{
  "d_model": 128,
  "n_kv_head": 1,
  "head_dim": 64,
  "norm": "rmsnorm",
  "norm_eps": 1e-05,
  "rope_base": 10000.0,
  "tie_embeddings": true,
  "init_std_up": 0.0579,
  "lr": 0.00797,
  "schedule": "wsd",
  "decay_fraction": 0.258
}
Each number is 500 + 40 x the weight over its row's rms, rounded and kept within 0 to 999. Layers, rows and columns count from 0. Numbers have three digits each. The size before them is the row's rms in percent of the matrix's.

# gate: layer 11 MLP gate, 512x128, rms 0.305, rows 477-493, columns 0-127
# up: layer 11 MLP up, 512x128, rms 0.319, rows 477-492, columns 0-127
# down: layer 11 MLP down (transposed), 512x128, rms 0.151, rows 477-492, columns 0-127
gate477 102:540509560528435480462434508463522524505565548581472504520557546481525517491589437472563503468523477517520503474481471470484485477513476505574556390470467451559515429466540545515536515507545521508493611506588543545531515481537549547495539494552502485527380517498448504517493487507542494497523520514538561531475462486552475538497513504492461531498510489502523530502511554527531373542516
up477 104:483536425531558416502520573518413546453504516452500520480459522482564438428430468489459493507516512533531524511478426491552581499473511598451504450511480457452560502543529554478534494497482508472479491504480458558510520575505464541514552502445576450552495535468464519456531523479503479491593493557517473524566502457535515541435477551522602542482520546474508495533536479469495502500505
down477 103:520471495540472552470518545525546475540464514506473520525483483510478526566573440485471441493479561526508504480517467490531533509511456492538543507497493460583464473469449467488473509519466515500492487463434507490549560481563577544509444568493500515456508495565481544502524484546393465460535485562600524433515485443446529434542491521462516504520533518559520571496486606475442432597509
gate478 098:463530465480490483461517572572465512490489474486480517528439543568469513518462500531496529513499428502574475535563530526413531488530462601485495437470499503533468548425465491484485472480502501523492502524496612417491534530566554537513478471481486454451503486498449503520459494498495500479467561549366482495484524477494493493539524410586480509522451486460527470510487515429482600476521
up478 091:551546472563554489495500501586442476531521502432430473494407483557497424523517514471504513505453503484454512576583513526506409550482567499440477493517529424415554523514531548480553532499457493589533448463512502482489432497552474469460535450474475545471514515473457505477389493544501485489476479456506492482542497515533491466495454480461461498512510435447481545522548553523545548518492
down478 093:566524485496569441499476502426500504484549457479504552499517449464551536564514526495424524549524482502483440527476469553482525536514494467540480535500498519413506482505637463519479530470497463531588553461547542484459496403475450478467504504541582498563494489447585480509522508512499501548581486481448488465511564498463571485466497553483515502478517532511458465464499591472473539464552
gate479 099:534492567495487593518604529444476522529479529512528452480538513530467477477462525453441484477471497505471435480490502503466472457540505505446498591444561432500479524532462504463462524541509452490593476494476534447467564506515454533526477546570559458542528459537490580507522480480502517552451546530514542558495489446495521584430516489437586468553478475533480517540508576543517528490544
up479 101:499444546462484456474539527457576464508496492526491557453474518459489497525511522464453431520484488491459529532587486505567475494503427482488518487434419521564465481547531461465429499485484415514504578426497554508481537498498473530548501461519523489505510463525585491486450509453418546541481524415438536526531490518466498475592562451459508458515550472537494545518457558495453450527567
down479 096:553507409493403485527479483593463512518475521528518435541483518472465487509501478486448527502580524445566537475493532492525556507477422480489499562519573545575501535488534492506491537526453490476544423452476542508484537493525597409514445557538526467451493536464510601484513487540505494548588468519542500459504512495467526516497508511501586550435522452484461481470545479513483529480453
gate480 100:495504446488447507463550479531531497488540539483586441561468567501508521441426468496569502428434441460444467417449494541539542497472443556533506571499596484476514474503548519498498430493560453549430514467534498545496554480487533517521493456503514545575511486467429514543481462473496484515497540508526474490509503448548449479539419451575530469533479471443471534541534457478474523508473
up480 096:496474486426452480472547511505505467477489495553467458462527449424562417495502498461538476472483425535531481508497596566505547506560474508489514515431472555547552458532491508522507555531487541477470456432480503477482487494504474440502525528439534523513480454538456527518519468549483495563484565477469563397493543564429502554465473503494601532430435515451501542536476437484494443485533
down480 097:503532488503477555493533417566440498479409499504457519583438529521483430551489518485554414438500468505527516568624457466451522488570471509523504479539471451534451585517480505493463531544469492487529512419502442475547461495451505548513486455547469503457582511529524514538482450459479575449487488480558539452524483477473479508493473452486507489508475451493505466478502450499484421544459
gate481 099:532475503585510487494515535440510560466481481561473461499481498517496560483507517447525481501452568605443466478528533545521446495488491456534513528512476536545482575483552448406521464465538521484554514457477576518463498551446593506461528522479492467509525504574533458456475462493571488500477432560586480521543411518552461542543495513481519518541565442460462546510539526507469517456486
up481 091:534503421510558493476536530534508494495615500491557495488386515473453523520451456500496482485466537535554527542455492528426469488517558440508501508474542515505540548535500461427569542513495578444468530482460464523434491520461521586483498591525545456479509492556551455538445505464514475560463485493484498516503457538468478508476550536473481524508574457436516567458551462556444520506464
down481 093:468414489538453472501444469533421477506451587571563572500515495509533431409482480467503546561503473512477529489500550513443566524553473482464473501507580525471464591485493584485554489505518512567520559450498499502551485479467499514535476488467495472505438482510517511526577557457528494460538506497471533490528502437397496493476394524563453493546434473509490505495496517507501525530476
gate482 096:511513420546507479526613519388444492459558444519458507509531581419428497468542522553448520454518488480517520498484505503551504490527508472499491503554522580476568479480557500487502467502447498482483480515530530512516573449539506531490426516500490458444493517532480512513489526499542581560561539520479494516468445484538455461419482418494555397499547565477513551530486495515509460505476
up482 099:508428520475509402534494480507445490495541496483467480527516513497524456505522508508495474492511546607522512538514515430451439541555548451482449495491459483488516533474555477470463528481506556539511412530475537486515552454491497519525443562432462487537475541518553543437411533503500426484475496561444544520535567472453512509539517607470539550488588465508526408486526540483553535503485
down482 102:456487414491478470496478526568504587494487524469528463603465499528469521501564501493462454448521490477438523435460526504479426523472527491561545526493537513434544513485431564525523508386471495500439473488493536492492432549516548521537564534454495510495540445478492532537521460476510501438473428471537555438481451498532550502483475442480456442439550468522526479556473510549527475579497
gate483 100:474548556437454474495542561450533479431491529531477593518529476598438511504473470539477487471450498498425456572529480527480444506450552543483557516427542552469481531498502524522568513514486465435508483501505513501542506425516528478487455577475394552505488497526440467471556508454537489602556485481480462501527511509555484445505455507489484506494510571481448499472464456504516529540574
up483 101:472495581417509451446592389464442444471501476529452508561503472469505493449483515455487478469531521529471525443500506444513544484581525494440509488557467488513505480504505537487469543520491566503508461518496525412532509544488447474490484566544466459462506489454443531488488461481479433477500477489509521492513557497555493576582544497574520498443455480465473538519446439428529514541412
down483 099:457527507486472464501467571480524518559529474537505601436506435530437541564483555512461503474476483464439455514484495509495541521499525506407565526492468563411475547508508490530486489488497472498508518462495493504485457443504468497545509503470449503511504528537532514479576508524372520615546472467525477461448488488488504446459497518491455545486606609551479491498445497520511483535557
gate484 102:508450444508460458517453524472464590468555603549508489510493510532532526492525480484469512513539398512479501510437469463505450436464511506535565438552503441557405506498466432467530474442540493533461493527553529547522498512492473466482549532482495549440468556542502483516471480561460471472478476494504450493498554510503543436528579483488529513511452501493443441409529400510552539516469
up484 094:513535566413449519553561519513514479549396479488541573491545505436449506471505481488484525555514509528511538487481418513552520541444553453503461508491505521524481495569550547538444480519536572483432516459507525488459446464480473551524528463407481457550502537496476569534542538452460464461501510470547462493495459558503482510460507504529496477553559504555586543448552569528451498479457
down484 098:458513522522578518576504499474478472437514463472438461550498495489556475534491512552554501456461549508509491463513566536508517491515444429532568455495431515594497513436499518544649481548462506425489461550439492442429531558487524471559475479505476503497498486435518503459453501511500529425472463524453516469549544482495522501542473499552504522449548519470442531522459496450553536538494
gate485 092:527517512460550546410489506533546512564506502517519485476489498506498549551523521511495582562519492508512477461512490482534536555507464508448519514538540457469526461404594528513496496506485483448457516597538449467560495558504460497478555534541577487549457534461542581526494508539480495541465441547488511483462538476500532487502563391530499500479541398454495488542553408483546471537468
up485 105:531530533514529478473529545570533534453479459520513471542526495544516466439504457465499531479415535489512525547530586519430560502504570541498464478468530443496495479535486522435527565552423417498499519510466483482489466521457508498493453509549455487483415533499537595509439513503506514538456484461507545520483480466528533438519561475516387521465522582521470515555580482446470585512487
down485 105:450580487512488513510531523502480506548524430527481548519433408438393518546534433501519506449501484439476539484424506472484526476476532487519503469559492522574480488419454595515500445533538554481471524507471497574516469525437526390501532542540526494529470577469496535540479432506471465560526544454512511508529487514447521507435499461554523503519467496524556449486549543463520504534506
gate486 096:454557478551555492476509455429527535497487530429483523450497504479504572535497482481526496468480495471496557420483495508456555492518509519544484538503463530509540481557570432493512478492521530581577512516586470429453556502600523518487442450493484565473494463474527478508465529557474478536612575552568590475540480532492499499457455462451483545479498483505442515493492533465462466553525
up486 100:522538506485538475481538490482438496543524511441487449474553477546529530480455535508497460486393487548486503450539567542581500514479526461537508499600507463505526498578498415474484543533500541545562465540575514454529496429534506507477562531480561531440541503470512480450541529440486483454514524496582451546574468503494554530483534493525522449478493489506503535467584555564551486423480
down486 099:483439540461498461484500531533448462539527471456531471468506500460492482426492499442497534516556497414465504505525466500458490503480490519530600503487487425502518535444434536434488541494520479490477472407435431477561517515497489531525499485490437537490527471567516488547466465542477634532528527523505483466483473433593459449518531489440545504457464415422497527476469481533482446539465
gate487 097:500470476496567487477462574516467566528437507546569437527537544512500519441442518411515504470537468471502510497508501503492405549492502455566529591549429535496557514490487516502539515525492510504410516540493576547454492456435454493468543469562493535505491480434484521486463488481585454565452457577465540478513514477532501529564525418500531519508560542545505491530552499474450488528479
up487 091:484438526486457458518510555504507538459470499457524473442531482554487534530419455472481529457440476484559493576526559571454498450496518536513519506526536474467516544524401433475521572497553490536500504496572516514413452510550457485511510501476453528462434480475534482521516555518462458379540455466472436491464456526548534453553519468444550455495530524436472496462504520482478471530578
down487 096:550479519407530459448441501498486542450558474516508470578512491495517501528536497513527505463500486488529553463508494469487476474475518627448515495499500538437500523494475478496509465449507547403580477520510428504481564547510460487536453474509494540512445505533461496486464522556465495506523477412539522564523526483471533519574496534534549488555541475514439616486476491553530453379478
gate488 102:458557513532619556501447482505556499552516513439488515515511476562471483485479478589507457531448536546493505449525460490505488515493443563442586528479509549483439464508498475509516465584465576468545498518504553535455552456493476438559510523456503455473469439555506513512462466487564512481537509492503509513557480473525501587446537430453497551555449481476546528520534520515472598535535
up488 092:563449474477550486522495557464424461517474483535491474521492464480450500583487581491443496560519530502526453479512459518498478524476518547489490439473480506525495474483515495540461571506556447462523587480463467566513532493578484518505520561552425445549428524572463449398472486563479493476478477487397409470455511553470475489473500510506492431466574530503530476518500484471527501457531
down488 099:539496613461498486475493423485505470555500420453538535525504503588531529534439518397497459497570479497529587515507507516567511466480512468460574489442480595508466494448528491442517525530498513504536440488495478521470470517466498522551459532437481476523575494502517555441510479525487523499512494498544535467560528441495436548515502550501531454466465451493458538457540524414424542531495
gate489 100:447514457496515518502460482530444525485532571477512541490603525505425427464506496541463469571533511547540503504517513490467451490490508505497477424518518489486518475492460477544449454473450535555481507473523571577496483501456507521532503489478525482524566545534489472594521507390468482431495495542561519560473478456520513493460463452509421466591546510523498572429512496454503556448411
up489 089:474488521561476504569487470536502549477569572583584525463514447561464431504523519512454484493500519491520598497472486477465558575508530532426470527454487535439518541584525576456480510559575520462569472511467426441474503450535501510500492494398529440496520475436487506547535531470470495523519523491516543452528467548462554481475485529438505540483534490499555472524494523500498554515542
down489 090:454515496493514499481434487470455495600499568502470554515508537543501473511451472511511429499613510534475560553484465528485431500499522497470565469525574401577470483502446543461472416445483443511487499528474476514562538511494528530486500507465478513446513498505515468479460526479436512478455504487531502500466594538466494465539513465504567461398566495466494581466496469490536414467477
gate490 102:486451530528490578545520467427445476474526533518487537431493469480531501464525486508421536496558494568405472495527464513505521423445442531446479582508480537527475523513537523482547498502495569485558555503541537435554479447480484462527529438588518477539493505553459547533484480488450483492515496556510514499441393495497530597510528446511508557543532443518569525517479471552459494521493
up490 096:483506524466457500543496456467631417462489467510487545463523440470565509514538476487501495552577427518536471502572538470506469512526546454507468505484473531484485491534564434487564543577559537518516537548531519451498492441590528517499480434546479601542465503543533449522586507457471476563482517494508431499458457544494486444520483499459539518489484524486515506502501474401460499497499
down490 102:542497493494432497478435484605558565495459544468556532506499512524458447485485561409482481453463509474447525493451493481485475510508524515440526498531483504541399530523475515474455489522514483468466514475447541494442480615465521507468406613490473432501431493474489540496469525530525471624576534484500507499495495469495481476418552470484458504503512497487454518512507511436521482479532
gate491 102:513512473484472511427509517527491478484489454507492487560452485466519485471539480502472452548493412470511485524435515507516449500445622524467516512536455562533547416455449447534493556523500550449470496492605489460515527491510455567511508473471494533477449525458472456491507481547446500524528543533405505503537460477556472392494475581495484562455551465550528542454489452562555518515481
up491 100:439542484489450494570513488413555452443475526560473498484438503544446608521446458509557542478548527428447467547508432519500462506513484438523475500466486443500455494539558490490539529539527511469563417525559535476522497527476509462476518505513515468483473495481469485496504448501599551512581532501539523509532465511467532491484567505493507469490575484463487488513542595518554423516577
down491 100:498532479508449625492450446488527506464426522452530477506575432430500573499549518464485548529478563546517511500484528477548539479452403470508474518582504463537436499499445468460509505471521467522525531476461538465487421493446507520488439503446547544491512430571470530490469520501519540494479509474505505481525561481502511548554479441559460533477618431513484488471488507500463444482535
gate492 104:544588468447532455486598495501440494440472539469490464503477524521566519519477451476467550445493543474562519514455529561472490523470550458472534477464502514501480541565485397510527481471454511463454537542500476487484469515498581510414496624509550483435493512499493576432512512526581549525483481484536476432522506447506506483422483451467503534491555546467504537520506534460512502535555
up492 107:547530525448501497565480527525539494517489485416536475555532464514547528460503497532515506562477528508492517418466483444512467486516493475527471520429458518475493512369477598530503473516555536492556398477470461424493460412525531623475569475525475469482514521430447494452504510499498503493548500536559494494508509432554484442477525501454542533459521468500489500507551442524476496534444
down492 104:478510490503458528565446543478464462522488530409541583521465526460530463485543404494432588498524515459521461481502474524492486458573513519457486512466587488495488524497429463485428512443454522471435558544453533574545468471534473433556520542510470545450482454469496533497453500580507556519445495479524532459499560536455576530496548510523493526501489466445475518491547547570510522471530
gate493 106:547551550560510543445502560558545500489508551450554537446501467449434526561527409457500540498457502544508517535515575473532482470547460428538554470534469474574463532534511524458460488503533532464542476492487509562492495501488473487497516492548459484601520522489487524462467498470425522521454444533509548482494479463571522457492488544400581521485621493489482491459507461459525542507512